Weights of a small transformer language model.
Size: 13 layers, MLP 1536 GELU, vocabulary 15514, 29.2M parameters.
Architecture: LayerNorm before each block, no biases in attention or MLP.
Each number is 500 + 25 x the weight over its row's rms, rounded and kept within 0 to 999. Layers, rows and columns count from 0. Numbers have three digits each. The size before them is the row's rms in percent of the matrix's.

# layer 2 MLP down, 384x1536, rms 0.112, rows 177-249, columns 1344-1535
102:488484505549452508466497509489451502461475529521530526467498488489500487543510489453520529476504518488481487531519502497513498536519506522472470468521552493502500479526492519509520492484519498496500482523482487521472556481517503497474489507490516536499543492564485499525550469495487550497487512480476470501459547516453458496503467514459542508508492505540505497544517520477502544515502502453476459510470517502491502518521487535518476521480458510483549509495509516470479560517476503517477512466491523523476534514553496489493474518487531468489484532494479464508508512499502487476
103:519497533519532527506490512506521485507505509487481506545505466496508512509536494490497496504517547499494465498488488513531495502506494436484482486505472464522500515487487509503538502520476493481501486475455532510507474511472477490496469526483595520493492481486509485544493482498507517524497539525445475517475507516529510492518463478506501521519492501491512485514472512498519488497458472484544516493489513510463477481533487518517488468490519457479467492538476510479515502451511533455490481493486541501443464474528496497488456504495529546487489480501517502479521495486477490516
103:521474546496509511534516512487466526478523549488502487564528479493515484506492505493531453524485479457493462516489481457489517540515511484508486518455497482544535486509466512494470548504501508527494499530501513460497514523570539497522480506500501535445503532501573508507475504479531511465521526496429489485519523463488537489512527507463477550515523483518491526491483505502469519475499511499504501481463436549521482527496534505499530450461499483468480501453474560518484476528453513500509472521508537501465460534461515468484479477512497505531467529499494453526491515520498517456
102:533524486487506517528499554535494489519493526499517484497497526494478471518485498493503476484528494523516496521484474505496488436543509594469503495542517527458492523467497522493534546451503507523487502467470469542512530499466448513497514491547496509519456525500543506506498516533482500516485502489520485514515481498472534526478530536478494479527464489489505487539502503516494487510539527532504522481477470499465508546472466506470510519509494449516497523449500493501477511453490483478451517496526506441526513554478544476482511457535584495506496502543522526549546490475537475532
097:506504487470497470475514505509503498484509474528530437491489510501486532501496539488496507503495440474521508499475537499443518466550525453490501555479491469504485511522503516493497460492480492474502499524489497474481526498456489482501491475564479517506492527522538520529539477488455526485484441492554475512500513487468500503492486499457538524512484483512533495525467483491477473492480489502494501501490501476490522485483474489508502446497509478543455487494464450514482523463441484518458466553495448511518453533472485521464477497518511500480510545445446491465491459509486481495
099:494513466518491492549552489554502490527495546524517490478497491517546484534506507566498513502524479521468486474501506518484468492503477490511515561521515515477471476504503416529516502477519470523494516443465455466484546494504483501496534517522490536535511509508487469488530497521467473476495543498494452471527500487504470512480529514504539490506513524517538498545484529508500508499507505503514511516537505465538487573531486553493504452505513477532491492520506534483464501498519521435522476531531490532525514511504481450489522478493492467524497501463527489483491500514523506520
099:512494494536481501516492514469499488523470525563488461546481499481535471484529515499502526495498540485506498494516519488454495497483484501577502505495463517515499497488547558503510518499468527514522518478498489548482523527501500475557497484495473468514518483527516497507552477548486481496518503484486488492501524499509464471544519524470480540500505502469493483571506518515485525501523525491571484522502507460495533469531469485510516518521468559514513506534458514495529478476532486496460464502466491505492499489513508523502483497531461466511507473498516534503470505515526508544
099:552505525481469478465475484458525471512497454482504489533507511530539536544520475511526500542475505568523501522493489490545492530502520502474512471525536502543496469486532479521512532527530537522510512471454499494445495490486513485542477450518471441506503518504528518524539498513490488500524514540506473502485528483509491516491491530484494525518521471516485513521540496511478523509476516497532542485522494533497483514542471476473494473517463501516517534545457481539485480510507512496519510518458495526512512515487501516500482492498548558526534499488522522470472473483502490494
098:521465519524483541513535500484475476473597455529515550495474533509492488493493526488508539516509490481497488506549511496514509489488501479542468504450486461475511510493502555476511482501487443523549503456500518506467529448508530487495523505524497546526505478535514482531522499482510487537507535457471501485471513508495474524518542511461502482525481490483472453458501504456512488506501508502501469483516481499496501475554519519497485535453471533467491541492455484525507510525517504569542534479513473557498471507502477504543517521520524490504523489469484508448493516514471483489
097:475480507496516516465504481515488502466514475499491520457460531553487521489534488488522521483529460469490509513532496486508462546484529540484504480498486476482549497513434549490513513502539498527499507450450528522474493523448482493476496526454523503539487489510483509516498503477489538517463480480492494503504510481482530516526514499548514478566504492535532507449451515474510449470456488486497517442495500500462507482541516526499504462536484528495497562487548483526487513555527494492520511507519467544473487494497503484478520461466505570464475521530471457515478509496472511473
100:497495490470505508520512541506467507496520497478517503471511486465498516438503513503522497534464517503502504502497456524500490493531495497524522509524468484485542497543554501529523500507480487538517494542464475455488503541500468560481493459531558496495503544510461512418499451518556474482536484491518543502500463498467527481542513517558540551498494557515478517550486534530505510474501511496455441529509503481460533498503446476547484490530487476522496525503543500549498520443523529430488507539530509475497553538526492484545494530481496474528513523492521510493492456450462490530
099:503516485535487482489518504491445492473491479517557521484499470483512542516520495509503510503552526498506483484514491495493509526516479491538482489523496498524503534509519502524473512505505496482520495527504538465534501496513500446465508496578540497505463534472526572495493492484498492472508506483509484484508490472491507496487459483506501489483503505481475496507501509499469510496506489495497504540490487502503458493530505517493505469526513506453479506505463463579527487547491523500518504483531458482494423491508524479475480478470531507501506506501504485522483539495499528514
098:463526493483528465532505522511525559505501480522537504486480475522516552504472485454534484508472507524492514493448460535475555481506473488441505508487473484528483457514497445504502486526500454526544479474511463512507429538486474476489539522480527489481517509432539492484485499504514523504474481457504529520502512539501527481502470484494511491470547506476512457441528491511499470532502482547503490497458537472530518516452485505438486505536501503516471493517504509476520498526466511504459529479512512479483497508462517480502510460498507480515475513530488524485515478458506484469
098:518468516520475486528539515499464469470484528466504510490449499524500473497493515480506461484540498532511539501462483475534483488542459516492509520478490465481524476492515520493454485497530527503514506514485504510581493500532492491475489498507512425473505504486500483522495513566503497483524514469480509512513526540502522472513500520511504492490501509510508548461485487458539502497470457492554472495530490528509459514481445494499469477459535499511453538530557510511485493493517488465530535454465508473528557528460533518533483517521519532478480448534543550499490518508497475470
102:492505488512508543544506536476499516512499540447509503475518510554498469526511495490470472464537483469508489521523530512523532560484510487534435525479484470524478497496501507446511510496493522489484500560479511482517488446495521481506524508490473523482456496477463478486532516495524461518463534537514495502492523498530485520480493537528487486494498473480522476511495506513517504493497505461508510472518481485474489509507510520495478505530443499548489494546509511456503496481467513471443477478543510530483477494517509499495514509495507535486488499520529473520505461470545517523
102:546509507492466476489495519472532519464523458459469444502490514508468482561525510522485543496522562516464495500516550498462498534502470476542543472511504565486507471487485507490545500488496523477443540517520532493488543506490503487509483501487495500493479540505533557504487511488543454508515496531471514533575465497490524461491532494563457543494512457488531499477490572496499533520508477507505504502518528513523534519523503485517478570528482508522475532494519530528465529510512456488452512499515478492488477500533495507529484478516505474475489455515501499514505516490531524496
100:523491463503503502489546538534547533488510519484493489501491498546500510526507477522504517511516509527510525507479452490539504519460493566475542458488481480467539469493507529509505479522482485493502548450461467491505476545482455443500503512542499505481510513475491520463489525493460518518470502510481532482491450525520487518503523535503491509490513495523553525462514499547481520508484510587463461509476472483476491504463506475561479496486516494482517456519469512517501518507536462517503504525448470531482500525502494529500498493490481510515519563499518528523455518483539503534
099:492496495507469508508479514502496488544503509494496476511518530490493481508509497515478519505476514481531488500528503511519510503490515480511507508501496501482540506482512484517485515501502523480525451496508508501480489491473505532534501522512499487491534502518456472433530516506470518526505524521513467497491477472508501515504471506537507507506474469491539523517506509499540500516510477480526514519515518504456517525495507499524501484498480508484502495473486492535501515486474515504475536519507551524532455527499441492506513468458534482471519466497519481490522513503511481478
099:561481506504523562517486505476517519520510503479520500502499452505503483502499506491475499499486535455550520466531503493507494477539486447490479482493530531488551530537537515514513535509498502488476477499501547514511499505528496524529520485504523490497552486468510502471449526516485479501502551531473491516504517473483526477515474504540532463510514497503466478504516510530514488504468454493519476549514527516507507473505496502493539506539540472504499483485524504485503528494487512522581490520493543479491483499463519483493504467504513478526479491530554470509507476449468499496
100:539490506503481508497476512517508485441501466481510531502541547421504470512518438489479506488500503455496502483492496505489452465511542490513506485540453485480513517496521486496496478457482506465454479472451495452507450485521504519490496479492509484510473528511433520525518519503454514437548509505513475495521498545465540482504503514466502494483505436481528518542438498511522466538496447520492455526509460479481460520493515492529497521491458506501495482472501510468503492499472512480505514535462489523501472432492523539500521507557501527458475503558471518487526456494472517506
101:499502497533480479533471472488521470508488496491513507501520500518516525533530512453521525485498505489452470503509520477563434515518481484546516495512530511516504492475482511523519478505508526467500501492493491503505556507480482522491511535515492493522495486490524441457510503510510542528553478489475526477497517481500477534501485494507459503488504443494487527512485501484514467508503483553450513504500504472499506528527525482501481578485483468499494504537514553514500485497505496507531512467497512476503490492508485516518512502486513495493484527449468487504520545457508494479
098:526504496475524520526479526504497508473492497479536456496520501494514519431518480460506505549510422471516510522486503529512515564514485485520470485464496449526512459509520469482549527556524484515479526542492499508479524557451472507550530476495486515452503515488485480473527509503468474498514522470484506523486516478499518512474515459507495482530493487470478498499465498518539480502505482518522501499524459488510470506478518502554520515496489481501505431497550478481516486533474523498505530517469524494539492498459509490520486499496448523494456537512489509503452482483511507476
099:508498516475517492520518513547497523501465435512486501494499517510504529519510514500510514501530543529490507472489497548481521514541497503485505474490506502464528470490505493499497481482469479513495561511466499454513525447511522506469519444463546493477519503493505564536457522493517495506474475487470496515535494496487525494484501484481522502483498521522470502482527504492514497511509525510512509504489504510505525499504521519517456513512524478485477518502540485506523493485535494557539509447536489524475487516505532493507469499459510537508474473531540462513502497485466488538
097:486505528496514468525530495502543481466483517517505542477491475476510532509449481493514480515495516519558484519504557501471532514508529525549516485488537489504500487473486526504500481462464451505526527516541485516528489459514467516458488581494572482518537513487516540493486494495498469485505499491515496526463489513512523515507503503485479492484483518485543512580523514469516470449490448470499509526473512541485495517522474496499509469472513511520506473522451491537492495504486485519516515516477523471512546481492485518564540511544514497509513494442543507503484456529523507485
097:473477502530505464505488514531498476480495497527484508501501458512474529487443505519502473544540526495477490523494493514503506528486558516490462523469497489532529463503496498514536504483443509534435490478496478480494514548510518516472500489522522483495491508501491489518496491527517526498499530508491483506457540534528497513470513510512469501480489497490509501494513505466527502491534526540540519507492490515515460519507511504529506467454443487533475477471482494484505515473446536488495542478495463494470522508490494521490463490528502538487501502520503482521516480500507505483
101:487501501482532463502466467513439530458506503500498479488505489514521496535474494526558456480478538525533542502512489503435483504482475526530501503460488483508490445519510486500457508555483541537541479541461492490473511493523494525509492538537499453502481480476524462520504474498526480527504479515467507524500515495517521501476497486508489483522509515492510513480525496496484543491518470555480495469491528489478480557487462555498528492509463501459523495508510530487476444474507497507458528479461484501529457526521512470532495520540487462525483490504466531471501506497515495470
099:540523486506485511522485471528548462506471457492462481477508457515527518502472560523532516470502475467554519513495465521497503494528533518491526497456511498537469496483491489477518454494518476533472519480515511477573503508461487506485505502482485522513530489568520513480482524485464569528475510500497473497529470513466494508497467512469465550476485516471489468537491499490512474536537472523444447488475459493500489528514548477502471504530485460485485478510459543525452457513487544479537457495514492541544490465461503508504488491497489482531496487514529487504470517497516463530
102:534491458564551503544533496496523525447528482514519534502491498504503523522480580538499535468477531482540477471519493468486515560458540482492478525478507475465523447520518540501464502525528464510495509479495489539495470491498544497507507466498552522464538497474523548508529536465490527535495524504500495468455496509438513528467504459543527504483520495435488508513517530523492501531471447508530483514460475495487503533489484503552490475491477532498459525502516535507475456520480475502535510441552496533483550558518495512463497537505422512500522508487493503494479546486487498480
093:472552478508528534486526552490492515515489508506484527500528529513499537513510470529525516478538474470482515515507509468505460543506523484527491463537512505478447478528525518511484549469465496497539496499500491492485496555491497504482493521495472520503440535477485504473545531464542504508509529495543507507479510488505538512513485539529499506513465522474519480471495505546519520535493505535483502491469490508493472509507523519522538490517491499487465534537484497482499500498524489532504512467504502526532534504519490502467506522483555523487503540468517524407508468538514526516
098:511462480470457503485559509492500551514487504492551514540531544514495514499561504492518492508489494513528515512497449499544515488508483502504505487545491498500533447504498475522497527486555520513521512489530483508487505497482529538498545521509480503527561474548489471521493457489504501502553500505487501490519463510499497499540417499477517519495527483517498454522464535530496492527459495486473482519514520494461469530501469491525459520539476518451508487487477490513497504535490472488519519478478536505516531500494468495491518539530476543454491505505501558485464547519520492514
103:528486521513524491500534499493480495495488484517544505501483526496514541479479518507498462525529497491485484509502517506489504543511477488519503476526496505454525504517543525505518495525504505496546554509546498471473523482479526496480541519499489502504482475469547466516496489555473482520495531516468511541519499486491513547518511507530560513501506511475511485502492525541496482474504490497486481517505467464534499523474498502537505502507458501499502504512500512524451505451475484504498510459552491470439504489476544487518513471501485495504484510479501507511537482488536557465
101:455492497564503524503507504566464478491498511468461507489476516529519502512516490520480483488481545499496454500478510521471508489521500474537519528487502483486451475492504503482460497504455536511520522515523496473498498504492443514497482499497535481467506498460467528465456476480519562541485475457482484521486490491470489526502507513519501476448502528524527528468486501506529523452505512524502493487511516501492431534497476515497515510474518497547517496505527519533454503471515474460471540537538524467480469483513528501521489519476561497525482506533527461514542513506530479478
101:500478504522490474481498488496488495513503503486475462525525514495490467501439540518468514535530468528521506504511500460461458429459534447515507523524486485482474507497486486523515493537541495545498491467502497558465473482498511530534519574500523488513516492514515496486550498508499474474478472503494469487478473491485485476505471491454493527543516471525479501509533520470514497504511476498462486461479507501501492479496469509485510493524459551490509535491527549500467455494528538542539511508488484507481549498543505496500495515488458450462496470504524479533460453486492510506
099:513479507504548525511456498502473515510501454474481464491516458477546486516466442506485477470568507486497522472482489471524526501528494451510503512508498495495510547490496518495475486487481490520527505518487460467488445483515496495511545534518499493488455494503494475483531523501472487550511529517516489509525507504434476497532500483489488458470504507500467502527517499471487489494505505469484552502492499480471493509456553487470514408484444510499528530497497529511517529530505486493496461480496432494476444452457520517499471515504502504526488479462456513521506428515495523523
102:539480540520478497482465492503568489540502500542511491485499501533519491520479510510471497493480514530494461513510500483476488481519531578497536512502516498480489511459520511492511482500512503487495508488497523504478494515551516524486514492467515512442484493498476480447430485499487531524494482502454504548519503471530507531510479496508522478501519510495513560564464461512505470476461505535504522530544513510529509495507489462458444487480526571506546495554475523504573505532522552482471444485447484516534531459506528543517499505523498532517541497501515518520557506474510512458
097:500513505479505485509516519482493491479497487502512515497515500519492492528505451496514501472517481474489522535501507488526489493478513509477513513431494535495455475479513502516507486521518467489519513442460499511496492485501472492479499522460522502523497494512507493498466534478497512549491490502490453524513534515522501494461475456517526533468526507500498512507516484512529491506468533477537463476472477511519469526517501518492491486478481481490490496479510523517507476542514507495561511583514506489530544488512480543488499524507491519534517454481509491533520491484461494497
098:539465514536509489487508496508479526495494465501495509469514513538522473504467509502508509520528463494520496510489469531513482526464491531485491492523510493472505510481559475483534527476487498506488499477510471461450496468493477500518462503505473475528488583503501505500527512486514492479516513453482498491478488486477493495492495478464501561557466526442484504619501525537527517482493519512481519518490479491466470521532504497488469468474460495473521483444518478516515509515517472467490484490500510492474452460493506469497517511555448489497452488518485505484525463489499533470
098:510570504487436498491481494491505495480494493487522561549476501542485502462500429536500450507490462500468494489477504538470499489507503500523487470483541484511499505479510493543508523531506485485480535522523540507504509553498470503498508542540535525563488497498510452503499468496526472518511507527484504496516490511496508523500520519497514546495487518497504466457533505472503499512546478490505517523500503521489476474492485555512514507503487525464473462578532514533501529442447474511510514485513495517475510510493560448539516518543512479472499521479503502536479456552504489497
097:454498512519485508517492506471522538458484478495496495501474509473502496491506502531535508528502532482501521492492469515518514533479468458513524520474479523515501471490512549517469509485526495509488444488532515493506470522532509502491511503480481516452542494501536486494477557489498495504473500551519486502510483441481499498512444520516460459466521478478475503475510492504514492527487534477526478473502455515484518504520491497532532479533499551494486497516509487501554514464530509486535476483472524538543530502510526524546530509456542532504526537491514411515499543493463468455
101:492462513521483466500464482504467468521514547535509471517474479494489469489496509487520503465509505523479516498499451492535467509507509466495545493538525531523515472513471479505455501549521499499474463505476506518576503482484552507513496490478472496549472505487503467508534515542536475524505488495509485481474534509516445492500514484450501467487438507488504496487539496464506492449484532491479519457512462488485465496472485531487500528495498469496560493467485516491485537478496471524465497536497504550481510465516502523513518482509483514530514512527506456522515520498507540462
103:507508461472485497430506471485533488514498537530495503450465541494506478497494493518516502494475509511480521516542507494482503507511484503518497486530521493506501495428483489486496492529510500500530464500495501493453527483526491496535481534476451510517485497512489471465482506505520468486492459501464477517458514454477482455488512530507507500500506473470481496544534510501456507504532506538466489504447503486492512510513478500430516436469481528493516474498477507544473482503506470449482494502480513497485490492487484470529507475492492488506576487522536494521460502485477492525
102:490527511490493498488493508492491534452532522475511497497478503485553511483533425504511469486532504490493504525457460524446472526445504486481500489526496488503470526544525525493494480490486503496496491540467492541522517496484512475502516495504541533467466496474465518471472544491493452434498460514512466519538531490514534495447534554515527501507505514505505516539503544561478456472509514493509508545486537526515483495511539480548497497540509437474459534501529490500498495449462519460477514518503503462458542510513510481543484499516511521534501508487474479500455493496527511553
095:536549510487532454448513538517510516512465490467520496510525497468493534546507465486503508454463497512458474513518491532489540508504456452522499497508479506474497490491495499512488461492521492542498515518476463451511500519476473495454503481511490511469490502479493484482485484501500491520525494495546472497527455504487495468507483530561517521470505540514551477520486522560510506508503496497491492512494522510451519500510524528514525468459497477496504522524482493523547492535483551512444509559496476508452517517501469509519484508488516517525485440449493518494492554504492491520
099:457500481468517510433472478529482531518488487515525542537493505484473499490544559463482526492474492504521491508514510486477473491495467497460505523468510495521484516506527519485488448515489495512502516453487526503498460474513504517528509481467571494535521538528484521492515487484514544521462496487561452503546435514524522484477521474522488471468460519510494504487507464472508493481491525562486497483493462479476433489503492480512492541462485481441529511516520537498524515508497506500506503524497506527509489457490519528470463508471481497525472488524495503479495486507458493509
098:502464501504520514522502482454497494545487444515486490502509524435486497508495536478506462480507487505451476469499500536526502457542508463511489458505507491513525527494543493516506545477498463473498520450516529520509512480480536552528520496501505479503451497508484549506512478543551494502494472473479511514485548504568496515504496494477514511528454512505521461557476480531477497484460517530521467487507503504500481506529514452502479503539459543523489493507511462521558491482527495511482468521521521468526507498510521500482505500485495482515477462467522537515480486534482492492
103:481496476522532549492504540453504482478499511542502514507512510462495513525520537482480505496512470486515557489547456470499492508527511491508528526502490460480473515481505518534482456525447504500487511504475508506549513497503490519471516484514528496513542481478518551519562498544545527520514436479530495516494514513508538494517514487527521502522491518488532448432479493498521475486530510461520530473476502488456524524460518552484482516551523491531544556512495471528500542498538486518501515495507503481503459533507493547517515476495516538459504517494512456499529499503472498510
096:516503463466464498525462524527469491523508534524499477507521505543481487507516472477469511480465498481483493485488510530496486534467489482470496472504479505512495479516513479486522525548485502467474479541515481462559459570451488506482476488492485566520460504462494511472509541477516523532552500453487504487500507458494499463505464486501508482528467496509522504504468488486486457506498527479527507459541507510510510497506536475478490486531480544498495498488493443479553525482563481509456478476519508519488477501451498496500505506486492502483521566512551509490484499545458485511
100:507451442507483501531495443479495477500494494514510486516464563501514504533479512464542503492510488509528520510529547504519466504493507477551527477503474532476443519517504525493546513501512507519500501521505504518528481508505549524525522545505509484465540530510503479521493514525539540468493490495532466493456516483491456514482514516544511494527505502487480492557522477521467520459502493523499451512472515486504533501502473496467508489523495491515448495465481460489531507495486477480510501480536528465533484526469539505454520483506496466509502495517504489475455510476494500463
100:488474528460474523500512544507503531484494495524493516490488495477478445506503490549497496467525508495492480546500457511525505523514517490490506472439517482561485528508456518480484491548500507464491522515503519504572483513496510506478504519438487439483541504485508471502501504482503507518511526476498437512475531455533476504522518511504501491509506505481485519543491495528520518499489508485501474517499475531465522514481500514437472471542510532517494527501542457541499458479442461505505507447504441469488462511529489476509530444499471497491507466515519499529498500509516519526
101:562478571508530529516509491460474526471504507487500501499491535573506481486569485554527526492511483480503493486461517528531507512480470499495545475477530479488497504499523502523548447490488495518495505505458516488563511543508533528509488527508500466482482517513498506499487538543476519493477504512506479510522526481498506534530499514476534523507515516487544489516515510551520472512532483446498534487482485508543488477528492462493532502531481469530484535528509531530464548495531520522466496531473511499531509469538520505472504482505481509496501483501492497518536449483483499500
095:515508509495485478481483521520451527479485476465521473522499481495504459464553518507499526467470492530435521494477534565536491463521532469520501534519504520489557493510519477511489464515504522511518478490509503520523467563500471468484493461522500511534533518523454458499497469524464494533555485509499535484467445540460499480473474484515520496505468549520496495512469509494495465516501511491495488478493512474491459486495508466490523488461494490497475474555546520499506527493503546505475487530440538470543469533506504495516496483535515530512466524477475502516548475512568481463
094:517503507506514518468512513491503527489499542490483478481525511472506511518545500492502470511524507504529516493520506481474513472499473563491477516472479492498475531504581549528510471495503501528503533529449453452514505534495484517492498495500541511514515499494505447495509531466524512513490496500519471542484500471523545463487486471520476464518518506502497502463529538509477492548493472483475543494483527479495514476483528414498483507482460498524507468480470493535514517492546477461507508521529495510444500496480510525510524493487511494464514509490490551489495510554489481470
103:480502463528522502444471505488480534486495477503488493491465487503504510486509510511506503561510554453526479474452500440460504514505467482520522499495503473482461525506507501470505457516500457465482504476457532470494520470486529457496537522488528517485538492547461481528506500500528502509480494493490491486508480526529489474503520504471481504503495473463490476505486490461500529503449472522497509494480524484511516504531519481576482512497520521520467495503516517520483504474484455533505501506508477514504473544505513486515482491528556487461521515555529501507526515458498485486
100:476502487516534534479493491535497466501506484482460493535452569520470497514486476505523486438526472484468501518460503519483479488473470520494506513482502511482528497507502485510502538487434487522504541469513490458511477503469490466521474494522462495497507493501505514510490514512492507518472478524491504475470475498521513520503537496475526472501493525519530487488541505466473439488463527512481516501521500478498541533517515502545458456495529496460498460518512495504530476511534490524482459514476505454499482509490473486475524484511520502512500483540481496459501506489462516501
098:499521498479512488433484499492538464478521456516421507498489531489485510526524566512500516501465504509520471510484470526493515490477500466474488498476494477504435514521503521496521518479510497550480526510527476489512510463521488477523545511490533519492479500517470529513531527477477501510493501478508462511459530480505526516481515491485523473516470488506517523519503493494487468501535508552491523457501477515515482459454508498512500489513546492498471514508483526509480465469514503533497508456520488552504497528523525512467515510504523527471501451527507506515470506499473509517
103:514486505472491479452480503484512499494542482481504506484508508519528535511491478488485500536529517500504486523487509460421519514496522529494475472503525483531474480500470495511473514498492481496536503537520473493497495541501514473496526511481502491467491531476487464483500488535547457458546500507504511471542510502529519477437511517524497509470508542536480478507506480513475497485526534529518539534508493513468512460496494498475479528495453484499473531508504501504510537491512541479520526478501562505505455536515501481515463499512480485491496516481480512467520493498489552482
100:515497503480537540482504476520494470481437536525483521485526437510511501520470526497515516501427493430499501502486523517503497511546497441528480529551533530500501489449492517539461519545493527513482530456534537471518462461477553448498516492507526503497521486487489478541508469501480534487522476491494488485494529504506462469513479500521512482534490501521528485508474524497502518474488469477504526481474467473505517490479458498512491511478480523504503475525496472513480517542471505477515491527537443522472515515491475507473471536501532511467514505503470464468504511476501543491
101:500505476475483468503521483496568515495517452481537505471529481506500479501498489448527527502519502448470527448560476524476485494462503509493507531501509513525482508505474472496511486536477524455520497533486497514503540472539546476562474535512477530501498484512505508514483548481526489454528469513490508526474463518536523476479491470553502539481543493492494500507500522479485496528498506512501459520476510519498480528498468496483524464544521509472499521465512506472461484514487503507450481487516527542469506539498472490542472539494497520515484497501477517514504494486561510510
100:522502510507508459473405499470522520496476528498534530497504436508537508474485563473462471520515517518476530505488534505478501486453464494513431496540499512482473532517465481480505511509518490429479510469508523526528535504519474520458483512506469484504474488532520434479491480498471517529512527503506544495462490532488534485479474484493537492500467495538507470536488506502477522477545516531483509499489510482475489515524499544466520498481522520501511444525538506461477469552490534495529550508487482529498526515507546484526503499517550472508514506531546475504457558507498532484
099:487471488489514494507488484500512530486491495477531514504544520522471516487530475507492477530454519480546485524520491500517524502488494501539527513519507446508486505483526490463503487508496474469484554504476500513524467531478483470493547520495470525448510506520475477565490475461489541511490533536482533491467490508528493517505528490558452521469521492462494482447502527494518498567496478485493488496505460509520499504472523475469508567525494531470557472488521515488530501527501457474479507488477519494489520525484500517504539471514513497500524483514534536515472488483517515563
097:507531510496501541509494505498489445526484488484457543537498524512497504456480539478516502489490517507463469474478499529450489478472486494472477505516546482517462563489493517537510483492509505438524492476516504481500489470497527495538458476511552504506494486533503530490470522520465468500504503501507496519479507459511528534497471451506511527516498452515478502552462553513518475549489477470480492525560485535504519471492525525523521449504518448503510474470503492535531528515525524480507479444490489512510527471485516588494499483536477495488514522483499488569486452526506525482
098:509492519465537469504517520459455507528486481532501533464482538541492486487489545488487496513488519474529526515504503553550538489503463549451508489454516492533500493469533524472519488454512527456513455517534493470486528551486486503497486514524469490486539482476482544468517551554506513484503502505511477526487520524496507527504493440519512517564475556532462500538509481509498406513518522521457551503509503502518465472519499485555433476465531476461491521536493500520499508517489506506519490510497523491508532509468518495509468522505485509510538509507491530487513529480554482484
099:546535519490515522522531483538488483491540499500521526505492545489536499460522468478529494474510478487507541527527533511496485535526525501497500497520465501499509493484503485519493502476465537479530439531501521465496501527501437501509516505525544499467503500446554513464466544490487462499527524513466501494505510529526536494491480526490493511490511476514499516557540491544468475470465479462486495472513521517502480529544530466517513438493543525529499502468529539472506488539503527480497498469515470503499472512479510475490468459543530497459506501539503485489504537493467449512
101:490507491501512504545519512484451510506530488488475469540548505519493503473494431517489510514488459555466522506527459504513501480544489515525529464451481515526530498479543502474520472499495477462519533504509531515441476477550536480452554503493440522488487513482514487525536472540516504458481495488507491494494471508459508547507506491520482525482504473532489522467495471508536523513476461512502507520502527513542461461482472470529469480494536491541530472488510481517500503533474523490480497493518517473495476495497555529489484507458519476487486490500469549475506467471515503457
097:491475474522519531513473545466539508509519466498477531477483522490490493508528490511498500485504496518488496536512481457505486492489516503484466504550500514533513476503468495476467514522542498507504486500511498526500537495522510535476535505481440516521495527513488478480508502530511438497529538482501448529539529477520518509476461527484475461496508483510449508538458486461507463488481518488495475521494492519468508509497518497569491484520481529469535457514500498436517510474490495488479507494545515519550536499505468516528518509493522514517521504518505505564487484518519498490
099:489494523527525526541499465491497496508519490486525491492450492534513489523518511479536536486517502479538509510506508494572510514517518488438545476511496480489448500547556466489490475490528522508509506525484555454494507504517525513544478509482537465503518514460518529485530553507506505494567479494500508505493506541502496476483529542524487515515480507525473511493511525547506503509512573524481446517513453511524487514488454492471498494505490489529472471498522522497470485463484453486526484523535504492508535540477525523555508525483510494477521457512518489532528468552508496535
104:508489531500508460473500496517510491496500489540534457510478490449531469502522460524455501482512484513482506541491500537477503487471540506507526494491481515495504467502577506496500490531523514488477498516476476488495506497502476468457485470483458486491530495504472496517523479474538477482509503491479506454495458529470516450518491520471475466484478568476483494482504499480526488486495504549510476474495492515459457521549488481524454520493450498480500503513538500495531491486526527534475444462507463526521506458515524462508529519510414468499505514504493505495484497461500513512
099:480500501511494517483559488485496464473476435526528515520503482486476541461520517511479474477463489512486489492501491504486452504487533509497511491456511508501502516499516538517497482495491506518525484507504516480543535465505514470539480530482477495480525492549535504521503503506495494490503508493483493474434493483479473517524508493498525487468461485485496526541498499474510530481475518484546496509519510507484473502503505532492460522522532539498472527537523498519530497491503506536470459428505492519557487452490507494505478513511478500493506511488533517532499463461525470507
096:457496494509576509488518486473555524517498555481489476478512477513523473500510470497495481464487498519495538517507488499443485497515510488504488519506505503501492476504502496499499520536510511506492511521423463511499542459482523541540492475452499514531497508481473490495583483501496489500492477463521491514505481519492518529489526504499470496478495497526529521476527546474480445498524517477487504486491493490477509505502514509496510483495475504491493532485501511500502471484541448443484505527517448478521535495498485434464501495458549529487500496483463539457500455457481488526
102:497522513473501493507488510523521498497506491479509467503520521491463492541501515507564519510478454555505496502476491521484486470524515497504528483502483507533471505532480487516485527515510515499532512536512465470529497563536479478531501453542503485464457493487554520457507515511479491464457488503521512481506522451506480496458510484529457463519505502523507542473535494498526465469526504508533514473537470502475521519456498465513483469473546514482499523478520528497504459525505488476458500524510498516486448500520511475510473483470493455516505503475555495508460540532478531492
100:508492503532439510472514502448452518507492530494526492508476528501522514547494498506498515458519491492555495512462518564499517463470511561448452501503489509500464496505527500505486485472482484471455517516512532549508507460501525496497504496504523470538541478527483479525475483504517520496482512489497539498490512520510524505502494459496493497472508519523500538528516478535478484471499477478463495455480514496554505483463508497522512552503471482533508514497499496517473512478456472509510534497542510475514523498464491515519532555503476523459523496505537464524477562489485499519
101:511515510522492503502457538496516510535514538524480517483496482423507502507530479501486499500519513479444501522511491505515461501500490536495480514548468469516491504494506483501506543488511497489500465469537517483517503479521523502488546521515541516488444498495474520472479523544545478509500498493528547476544493497461523532487493481474470504516511501558480529526516486493465484487539505513487462498529499501527500534505476517511514468526490469494441513507519494485478551529533528463524491413523497449487489504531520520485520486489495495525488519474495500480486524499478528474
100:563486513483490506513518510467457502482505511467530491505496496497497502485531485501515512510451510495460477486513512488500505523455525506476490482520520493483515456524478538500524540530506522492491473475510462485494491525509500475515526549517491535504507478501506483517480515489491498514541509533518490470500513509510526523517462503537505514506476506490503545502504501500517501477450463484472526481505471504497495453536520502515505494463519468497499490491508524488525520446486542508480522482506511573505493499539488484485463468502494518505480513493484523529473482506554502507